Part of a small language model's weights: learned positions.
Each number is 50 + 12 x the weight over its row's rms, rounded and kept within 0 to 99. Layers, rows and columns count from 0. The size before them is the row's rms in percent of the matrix's.

# layer 7 MLP down, 64x256, rms 0.118, rows 0-63, columns 0-63
099:59 35 42 74 61 54 62 40 53 43 74 57 59 43 53 62 61 43 53 33 54 48 67 33 30 33 39 55 58 35 32 50 55 46 64 47 29 43 30 42 51 40 22 57 55 35 37 49 47 47 28 48 57 40 50 38 42 56 58 41 53 65 59 27
093:71 51 54 21 61 60 34 22 56 46 34 32 49 49 54 55 72 45 47 26 48 63 52 34 49 31 38 44 58 52 72 57 61 50 62 80 55 56 51 41 56 41 44 48 56 52 69 72 54 26 64 51 53 50 53 42 66 64 53 27 75 36 37 51
097:55 39 58 68 56 56 43 74 68 39 72 62 66 47 42 49 43 57 42 59 38 74 51 69 72 46 67 49 86 69 44 57 40 49 50 54 55 54 65 43 56 38 42 43 65 31 63 78 55 54 73 50 59 51 69 52 54 28 53 37 63 51 62 59
093:48 42 39 42 37 42 70 39 26 48 36 41 43 23 58 52 45 38 43 65 41 54 58 45 53 37 51 42 35 47 61 45 46 63 43 53 55 56 59 57 55 54 34 56 34 43 49 34 64 73 39 51 52 42 56 67 44 50 57 59 46 46 62 45
093:65 48 59 40 78 34 53 54 63 47 57 77 53 73 52 56 56 27 53 41 64 53 48 35 54 51 51 41 37 63 53 41 48 28 25 68 52 85 47 50 54 55 74 62 48 75 39 57 81 62 41 55 45 31 56 48 43 48 57 72 56 55 34 32
098:47 57 55 21 57 27 47 23 46 57 43 63 22 37 40 29 28 65 66 60 63 79 68 46 48 52 48 37 74 53 50 41 46 52 69 26 53 53 52 63 43 66 68 37 56 45 60 29 63 54 59 61 50 30 45 55 46 49 61 56 55 60 61 63
102:31 43 49 35 56 33 45 87 55 35 45 34 41 75 47 43 48 48 36 57 48 64 26 44 58 66 40 52 19 48 60 46 46 60 58 23 64 59 44 30 51 58 49 38 43 50 28 61 52 68 32 48 53 69 34 43 60 57 55 49 58 62 48 58
093:53 59 45 31 62 48 31 43 56 49 46 41 60 37 59 58 38 56 59 45 39 41 52 33 51 66 74 54 39 43 42 61 54 61 50 49 50 43 71 37 35 63 46 46 50 59 51 74 52 57 47 72 56 43 41 48 53 49 48 42 34 59 51 40
093:55 56 58 94 80 56 61 33 31 55 71 55 37 57 40 65 51 65 48 51 50 43 47 46 30 61 52 47 40 68 43 44 30 39 34 47 57 51 58 69 38 47 40 42 60 50 49 56 63 32 53 60 40 53 62 48 53 56 35 50 28 55 44 48
114:70 40 54 53 55 52 47 43 32 48 80 49 42 72 36 61 51 52 31 55 52 39 47 52 43 48 45 43 62 38 46 57 45 47 56 66 37 50 53 63 44 61 34 56 57 50 58 38 37 42 54 43 51 44 40 52 68 50 37 59 40 62 30 49
099:61 52 51 67 52 33 48 52 48 71 55 55 48 68 51 50 54 47 55 66 46 41 32 48 31 31 62 34 48 45 65 58 68 49 33 41 38 29 36 52 45 34 35 36 42 70 35 46 34 57 40 45 46 38 70 64 52 63 47 47 42 55 42 61
101:36 35 35 61 66 46 42 28 74 51 13 45 21 51 62 40 61 40 53 54 57 49 28 52 65 48 45 56 31 38 59 54 50 40 44 73 48 45 54 54 58 31 59 60 61 47 50 31 36 57 40 41 57 47 50 40 54 54 47 32 48 39 53 58
093:42 61 62 40 64 36 34 48 84 46 49 30 51 53 42 70 56 54 59 56 59 40 66 63 61 50 56 50 55 57 36 53 66 59 44 63 44 51 60 74 51 54 49 63 50 57 22 45 55 49 52 48 43 53 42 59 46 55 49 69 47 36 70 57
098:70 27 56 64 52 48 37 83 43 55 52 37 49 48 43 59 59 42 38 68 18 48 37 55 66 33 50 48 29 23 42 31 38 53 46 34 54 33 65 37 46 35 53 57 62 54 45 45 50 48 55 54 35 37 63 44 39 47 34 57 53 31 68 45
095:53 51 36 77 60 22 69 67 61 58 63 39 51 63 57 48 49 61 53 39 63 59 55 49 35 55 43 55 59 62 45 31 32 54 49 75 26 43 75 62 54 57 65 63 57 57 50 55 58 66 54 50 62 64 68 54 39 62 52 43 25 65 44 47
106:44 38 38 50 58 54 40 65 71 43 37 26 57 45 50 47 78 52 54 45 47 61 32 61 62 43 41 56 60 46 55 56 51 44 34 65 58 43 51 58 57 35 66 51 50 38 57 69 56 59 43 43 34 57 43 50 59 39 65 41 44 55 54 55
104:28 48 42 47 35 21 54 57 19 41 54 65 27 36 24 42 44 50 69 35 57 56 69 50 42 47 28 27 52 57 30 66 30 35 75 41 44 51 56 48 39 46 52 59 51 46 56 66 29 62 64 36 49 58 57 43 46 43 45 48 54 35 69 59
102:38 48 77 33 69 51 55 51 37 60 41 68 20 52 61 48 46 42 69 52 33 46 67 62 49 33 74 51 38 39 54 30 62 51 43 66 40 45 34 38 65 50 30 40 38 60 38 54 48 60 37 38 53 41 71 59 45 39 57 80 56 50 45 40
101:46 59 59 51 64 34 56 48 53 46 54 83 53 43 53 28 45 77 41 60 45 44 68 21 46 57 48 61 35 82 37 49 59 40 46 58 61 61 31 55 54 64 36 59 45 56 34 40 42 50 70 39 58 49 47 40 46 41 74 65 54 48 48 38
096:50 42 49 27 43 78 54 62 69 44 64 43 64 51 50 33 37 55 64 39 21 47 53 34 65 55 30 53 55 48 63 56 47 27 45 12 60 36 30 45 37 64 44 35 38 60 32 35 75 58 44 54 66 69 23 65 43 30 52 52 53 52 33 84
091:45 50 41 48 49 48 63 64 00 43 53 71 56 31 53 65 42 44 46 30 41 74 58 58 49 57 62 71 37 51 58 73 36 53 55 47 53 34 41 45 55 54 63 75 69 45 48 39 40 68 45 46 50 45 25 34 46 57 71 30 30 61 37 58
107:54 44 44 38 50 48 57 61 58 63 67 56 58 74 45 25 51 48 48 53 54 26 44 59 34 53 58 42 49 38 56 57 43 42 58 60 38 44 42 51 43 52 53 28 57 51 50 55 76 50 55 53 61 35 40 65 54 38 31 60 49 65 49 30
101:63 54 48 74 38 58 50 53 53 51 59 45 57 23 56 65 55 49 46 54 49 62 48 75 89 53 51 57 41 65 38 62 41 55 71 37 45 41 52 54 49 47 56 60 52 50 54 52 56 58 55 32 59 28 46 44 48 80 59 44 46 45 58 39
098:49 55 37 54 47 71 49 33 79 42 44 40 46 49 21 56 42 40 55 41 63 59 33 35 62 45 41 52 57 50 38 67 35 48 41 57 64 45 60 33 49 43 60 34 46 34 71 58 46 68 54 46 57 39 26 41 35 36 41 55 54 45 55 57
101:60 63 43 37 45 49 72 45 99 48 66 50 69 71 37 55 61 29 40 27 32 60 67 62 50 60 38 55 47 54 32 58 56 54 44 51 35 51 45 44 59 52 58 58 53 35 54 50 53 23 44 35 41 47 26 36 52 51 33 47 58 44 51 53
097:78 37 47 39 23 44 50 50 56 45 35 45 57 47 53 32 31 44 55 65 68 39 52 71 34 51 27 39 68 61 54 61 58 46 60 50 63 72 29 40 42 41 50 45 40 30 75 61 47 40 42 37 41 60 34 58 37 52 49 58 76 52 53 64
100:39 62 51 34 54 26 52 48 50 40 64 46 39 44 39 44 54 63 62 48 58 41 65 50 53 53 37 48 20 45 41 39 68 32 51 51 48 26 51 29 54 40 26 39 54 38 31 61 55 56 33 61 60 56 53 32 29 45 36 36 37 44 56 53
104:46 42 47 36 37 72 56 60 42 47 63 44 52 43 58 55 43 34 46 48 59 30 45 58 50 48 52 30 83 43 51 67 47 58 31 43 41 62 33 41 29 53 40 35 23 57 63 46 42 50 36 66 54 35 54 56 42 57 39 67 57 50 43 49
099:44 53 55 35 57 66 48 47 44 67 47 17 45 49 39 35 45 52 58 48 55 27 36 57 44 47 52 63 29 46 42 40 49 64 57 53 65 30 56 43 49 58 41 44 58 50 43 49 46 59 36 64 52 66 51 60 72 50 54 58 56 57 74 46
105:59 49 55 47 50 31 58 47 57 37 37 66 63 55 35 34 51 64 45 55 45 61 76 52 34 59 57 61 39 61 32 51 57 35 70 32 67 50 40 54 62 45 54 51 49 52 56 59 29 56 62 63 44 65 57 52 52 22 53 52 48 58 43 17
105:30 69 46 40 63 68 60 58 46 38 60 62 72 55 57 55 43 67 60 44 57 54 39 44 39 52 52 48 59 52 51 47 45 43 45 28 53 58 47 42 59 32 63 47 59 54 52 28 43 51 28 41 35 68 56 50 61 50 35 37 43 57 34 74
104:67 54 62 64 40 52 38 56 75 46 46 25 43 48 64 49 46 62 39 49 60 51 49 48 29 44 51 48 46 43 18 34 58 54 44 65 47 37 50 63 60 45 50 59 43 69 56 49 57 41 52 45 49 77 71 50 64 46 37 40 54 44 45 69
101:52 34 49 60 29 44 28 46 35 53 56 37 66 41 70 60 60 35 40 56 58 51 59 53 36 54 56 37 38 44 63 70 44 44 41 87 52 54 57 53 36 46 40 28 34 59 58 47 70 35 50 46 58 72 41 57 54 37 41 54 42 59 39 42
096:44 67 46 44 46 69 48 48 59 55 46 19 70 50 24 65 37 45 55 58 28 59 50 75 44 49 43 66 49 57 59 34 40 47 20 71 33 30 37 58 55 44 52 46 46 70 39 31 49 53 42 47 61 50 50 51 41 68 65 49 65 49 55 63
098:49 68 53 38 21 66 50 43 72 51 45 43 41 56 57 51 62 49 39 57 44 29 46 37 53 59 49 54 48 47 48 74 54 61 46 40 61 58 67 41 55 45 64 53 52 51 54 49 65 53 50 44 55 43 26 48 45 39 53 57 45 34 46 39
101:60 54 52 50 44 79 30 50 37 49 41 85 47 60 39 55 53 43 59 45 69 46 38 62 61 56 60 56 48 53 46 30 60 71 40 57 44 35 76 55 44 35 61 51 57 41 42 31 48 42 66 48 37 30 65 43 55 52 51 53 29 47 54 55
105:57 37 67 52 71 22 30 55 47 43 62 47 35 47 49 67 40 46 44 31 46 43 58 23 57 67 57 63 58 44 68 59 38 34 68 65 43 49 60 36 39 64 24 50 66 60 51 72 47 33 44 54 44 34 57 46 45 62 49 50 56 46 43 48
092:46 40 49 50 28 43 68 28 12 70 51 85 48 55 63 50 52 46 61 43 49 60 58 48 50 68 44 37 40 57 56 54 42 34 64 36 69 64 58 44 57 67 48 67 57 64 57 48 43 55 68 66 63 52 49 45 75 48 62 46 63 67 57 50
119:38 60 42 69 61 62 68 61 30 31 43 45 53 58 48 52 68 47 51 57 53 57 41 59 38 55 34 53 64 59 50 49 47 54 52 41 59 61 38 56 70 72 59 55 49 47 70 48 61 64 47 27 37 47 61 36 48 49 64 37 61 57 66 60
096:52 63 59 52 54 79 47 44 37 49 42 33 45 62 43 58 41 61 43 43 60 62 30 47 64 61 55 56 67 52 22 65 70 59 33 46 34 43 49 44 52 66 48 57 54 46 49 63 24 54 42 62 51 69 25 47 43 57 73 45 45 67 56 43
094:65 60 66 39 41 50 41 47 41 48 47 65 52 63 61 40 65 49 66 57 41 45 51 40 58 46 75 42 62 43 66 50 56 59 44 71 48 40 64 57 59 43 56 46 54 55 48 56 47 26 59 61 54 37 57 49 39 39 56 50 60 66 42 63
102:31 31 43 41 48 68 43 47 52 61 47 45 43 32 39 53 50 55 58 62 45 57 59 37 54 50 78 40 36 49 45 47 56 61 71 62 48 46 43 29 54 35 46 38 48 73 42 54 40 56 65 59 54 54 55 61 40 52 40 63 46 34 51 52
094:24 51 63 37 20 25 66 35 53 52 50 52 52 35 67 48 34 71 50 36 36 52 35 33 29 66 43 40 53 52 35 29 46 52 68 44 54 57 44 57 41 48 48 36 40 43 56 37 46 30 72 60 36 51 37 47 49 64 52 52 74 50 35 54
105:45 50 40 47 59 68 55 31 71 55 56 39 47 46 55 39 52 47 49 46 53 60 72 48 37 64 66 49 63 38 55 30 44 57 84 23 50 42 39 32 52 43 54 43 40 46 65 41 39 40 68 35 50 56 45 41 47 64 34 44 70 41 64 61
100:48 61 33 48 30 36 35 31 32 51 31 42 43 35 49 48 54 46 48 51 57 45 46 51 54 58 27 38 57 51 39 53 48 38 71 33 56 32 44 50 39 41 35 48 35 56 57 44 43 33 41 47 45 65 23 60 56 38 50 58 53 51 54 66
108:70 56 49 59 51 57 38 52 50 50 23 43 49 42 62 45 42 46 34 54 65 58 76 52 36 59 41 57 45 48 68 58 57 56 49 47 62 52 70 48 69 46 46 61 64 39 54 73 55 63 73 41 32 42 66 43 63 42 63 53 67 25 44 28
087:60 69 42 51 45 45 70 49 46 49 46 43 46 39 38 30 55 42 28 37 38 69 53 48 41 50 63 64 57 55 54 43 47 66 70 40 56 52 50 53 42 66 61 70 57 47 54 68 53 47 84 55 51 44 53 44 60 62 38 47 34 24 58 47
103:27 60 47 69 72 59 59 62 65 47 57 57 46 56 52 78 58 64 51 50 34 58 50 56 21 36 47 62 63 67 55 29 52 56 47 55 47 71 51 57 52 63 53 60 61 45 66 48 49 47 56 48 57 45 48 49 53 53 44 44 61 50 32 64
095:53 36 46 30 33 50 19 72 17 56 24 53 50 45 39 77 61 47 50 47 53 34 35 54 59 61 53 51 38 43 45 46 35 70 26 59 44 67 58 83 46 56 53 57 51 48 21 53 52 36 42 47 54 58 64 42 53 47 42 42 45 39 56 40
097:33 50 46 35 50 58 61 58 31 32 57 20 48 73 66 52 55 61 56 39 36 33 43 59 45 48 44 36 63 29 50 55 59 52 54 36 63 47 41 40 49 66 63 43 42 42 58 42 39 52 31 50 39 52 60 55 43 49 51 42 28 43 50 32
103:57 49 55 48 52 62 56 54 14 49 41 51 53 61 24 36 58 42 65 52 49 50 39 56 61 44 41 60 57 50 73 73 39 46 52 45 67 68 60 32 43 44 62 51 64 39 77 40 62 58 67 39 53 32 45 45 45 46 59 48 31 47 28 41
098:47 45 41 72 68 60 56 43 85 68 62 58 64 46 68 41 34 36 56 48 46 44 54 39 63 27 51 44 29 42 45 52 36 51 49 58 28 61 51 59 34 53 42 54 38 53 39 65 49 58 46 61 53 40 46 58 49 60 42 47 41 62 41 39
092:44 52 63 41 53 51 45 28 71 51 57 35 53 44 60 53 51 41 48 50 70 38 45 43 53 30 58 64 39 63 49 66 46 44 53 52 51 50 56 54 63 55 45 60 60 52 52 55 53 64 51 52 52 67 55 43 72 43 61 51 59 54 64 54
104:48 42 52 66 51 53 57 44 42 51 38 60 54 48 57 52 45 40 45 55 47 61 51 85 58 51 61 54 48 51 29 18 46 73 47 34 55 47 54 61 58 56 71 55 46 46 48 32 40 59 52 42 60 39 73 60 36 67 56 54 45 48 60 47
106:48 43 47 61 40 45 56 67 32 53 70 45 51 44 65 61 52 53 56 65 45 44 57 65 53 55 48 50 27 48 59 55 65 58 54 28 53 48 43 46 42 51 52 43 50 43 58 39 34 46 32 59 60 42 46 44 19 48 58 52 48 44 47 36
105:46 39 60 55 50 34 51 50 00 59 29 57 46 57 55 38 43 61 40 49 71 42 52 52 57 75 48 48 55 59 48 43 69 52 39 51 44 48 50 43 47 49 74 59 56 65 58 56 46 33 59 60 53 66 45 64 72 52 43 59 53 47 53 45
110:48 50 45 37 55 54 27 47 55 54 49 48 19 38 55 66 46 50 58 46 54 52 50 39 64 24 31 32 55 45 62 48 44 54 30 42 47 68 48 35 38 43 29 34 57 60 36 50 52 50 30 48 58 55 44 54 47 64 48 52 31 53 49 32
096:62 40 66 35 42 75 36 59 68 54 49 65 48 51 49 58 56 50 49 68 37 17 44 61 70 59 64 52 48 63 57 48 55 74 46 46 52 41 52 57 56 38 41 41 34 64 52 49 56 60 67 61 45 55 53 69 67 38 29 57 58 44 54 54
098:48 60 37 51 21 34 44 19 67 45 58 64 66 74 68 30 37 35 49 49 29 38 33 29 57 59 63 53 60 52 75 53 44 41 53 48 47 57 56 52 58 50 57 53 57 26 77 34 62 49 37 45 46 42 69 51 28 47 48 43 64 53 43 40
092:87 56 63 63 51 52 66 40 56 63 55 46 60 30 49 50 52 59 30 51 40 53 39 53 56 28 48 57 34 52 60 60 50 57 53 47 48 62 42 64 38 49 53 59 33 57 35 33 65 24 58 57 59 29 27 52 44 48 47 51 76 25 45 46
106:48 56 50 62 54 70 55 43 77 66 62 54 63 49 60 53 36 64 46 43 56 71 64 50 47 48 64 59 77 51 37 31 46 50 37 62 44 46 52 60 68 50 47 65 67 44 40 63 50 29 62 62 44 55 35 55 68 43 71 47 54 45 54 70
094:42 55 38 53 37 45 40 50 63 45 50 51 44 42 33 48 58 46 36 35 67 40 34 36 57 49 37 47 72 39 60 49 66 44 59 62 40 47 38 58 45 50 48 41 33 38 46 35 17 55 32 57 64 60 40 48 41 66 51 52 49 58 48 57
106:56 32 39 41 59 42 63 84 36 52 37 65 69 56 48 39 45 47 48 56 55 49 44 68 40 40 43 63 46 58 66 40 75 41 44 56 65 52 40 58 58 64 62 48 43 53 33 51 45 41 34 42 52 46 65 52 63 47 56 49 17 64 61 48
101:24 54 44 49 38 17 53 72 53 40 32 58 47 55 60 56 57 58 61 70 47 40 66 39 55 49 47 39 55 33 61 39 39 47 57 43 34 54 53 58 41 44 60 42 44 52 44 53 55 63 47 52 38 62 79 62 51 60 33 44 44 55 58 47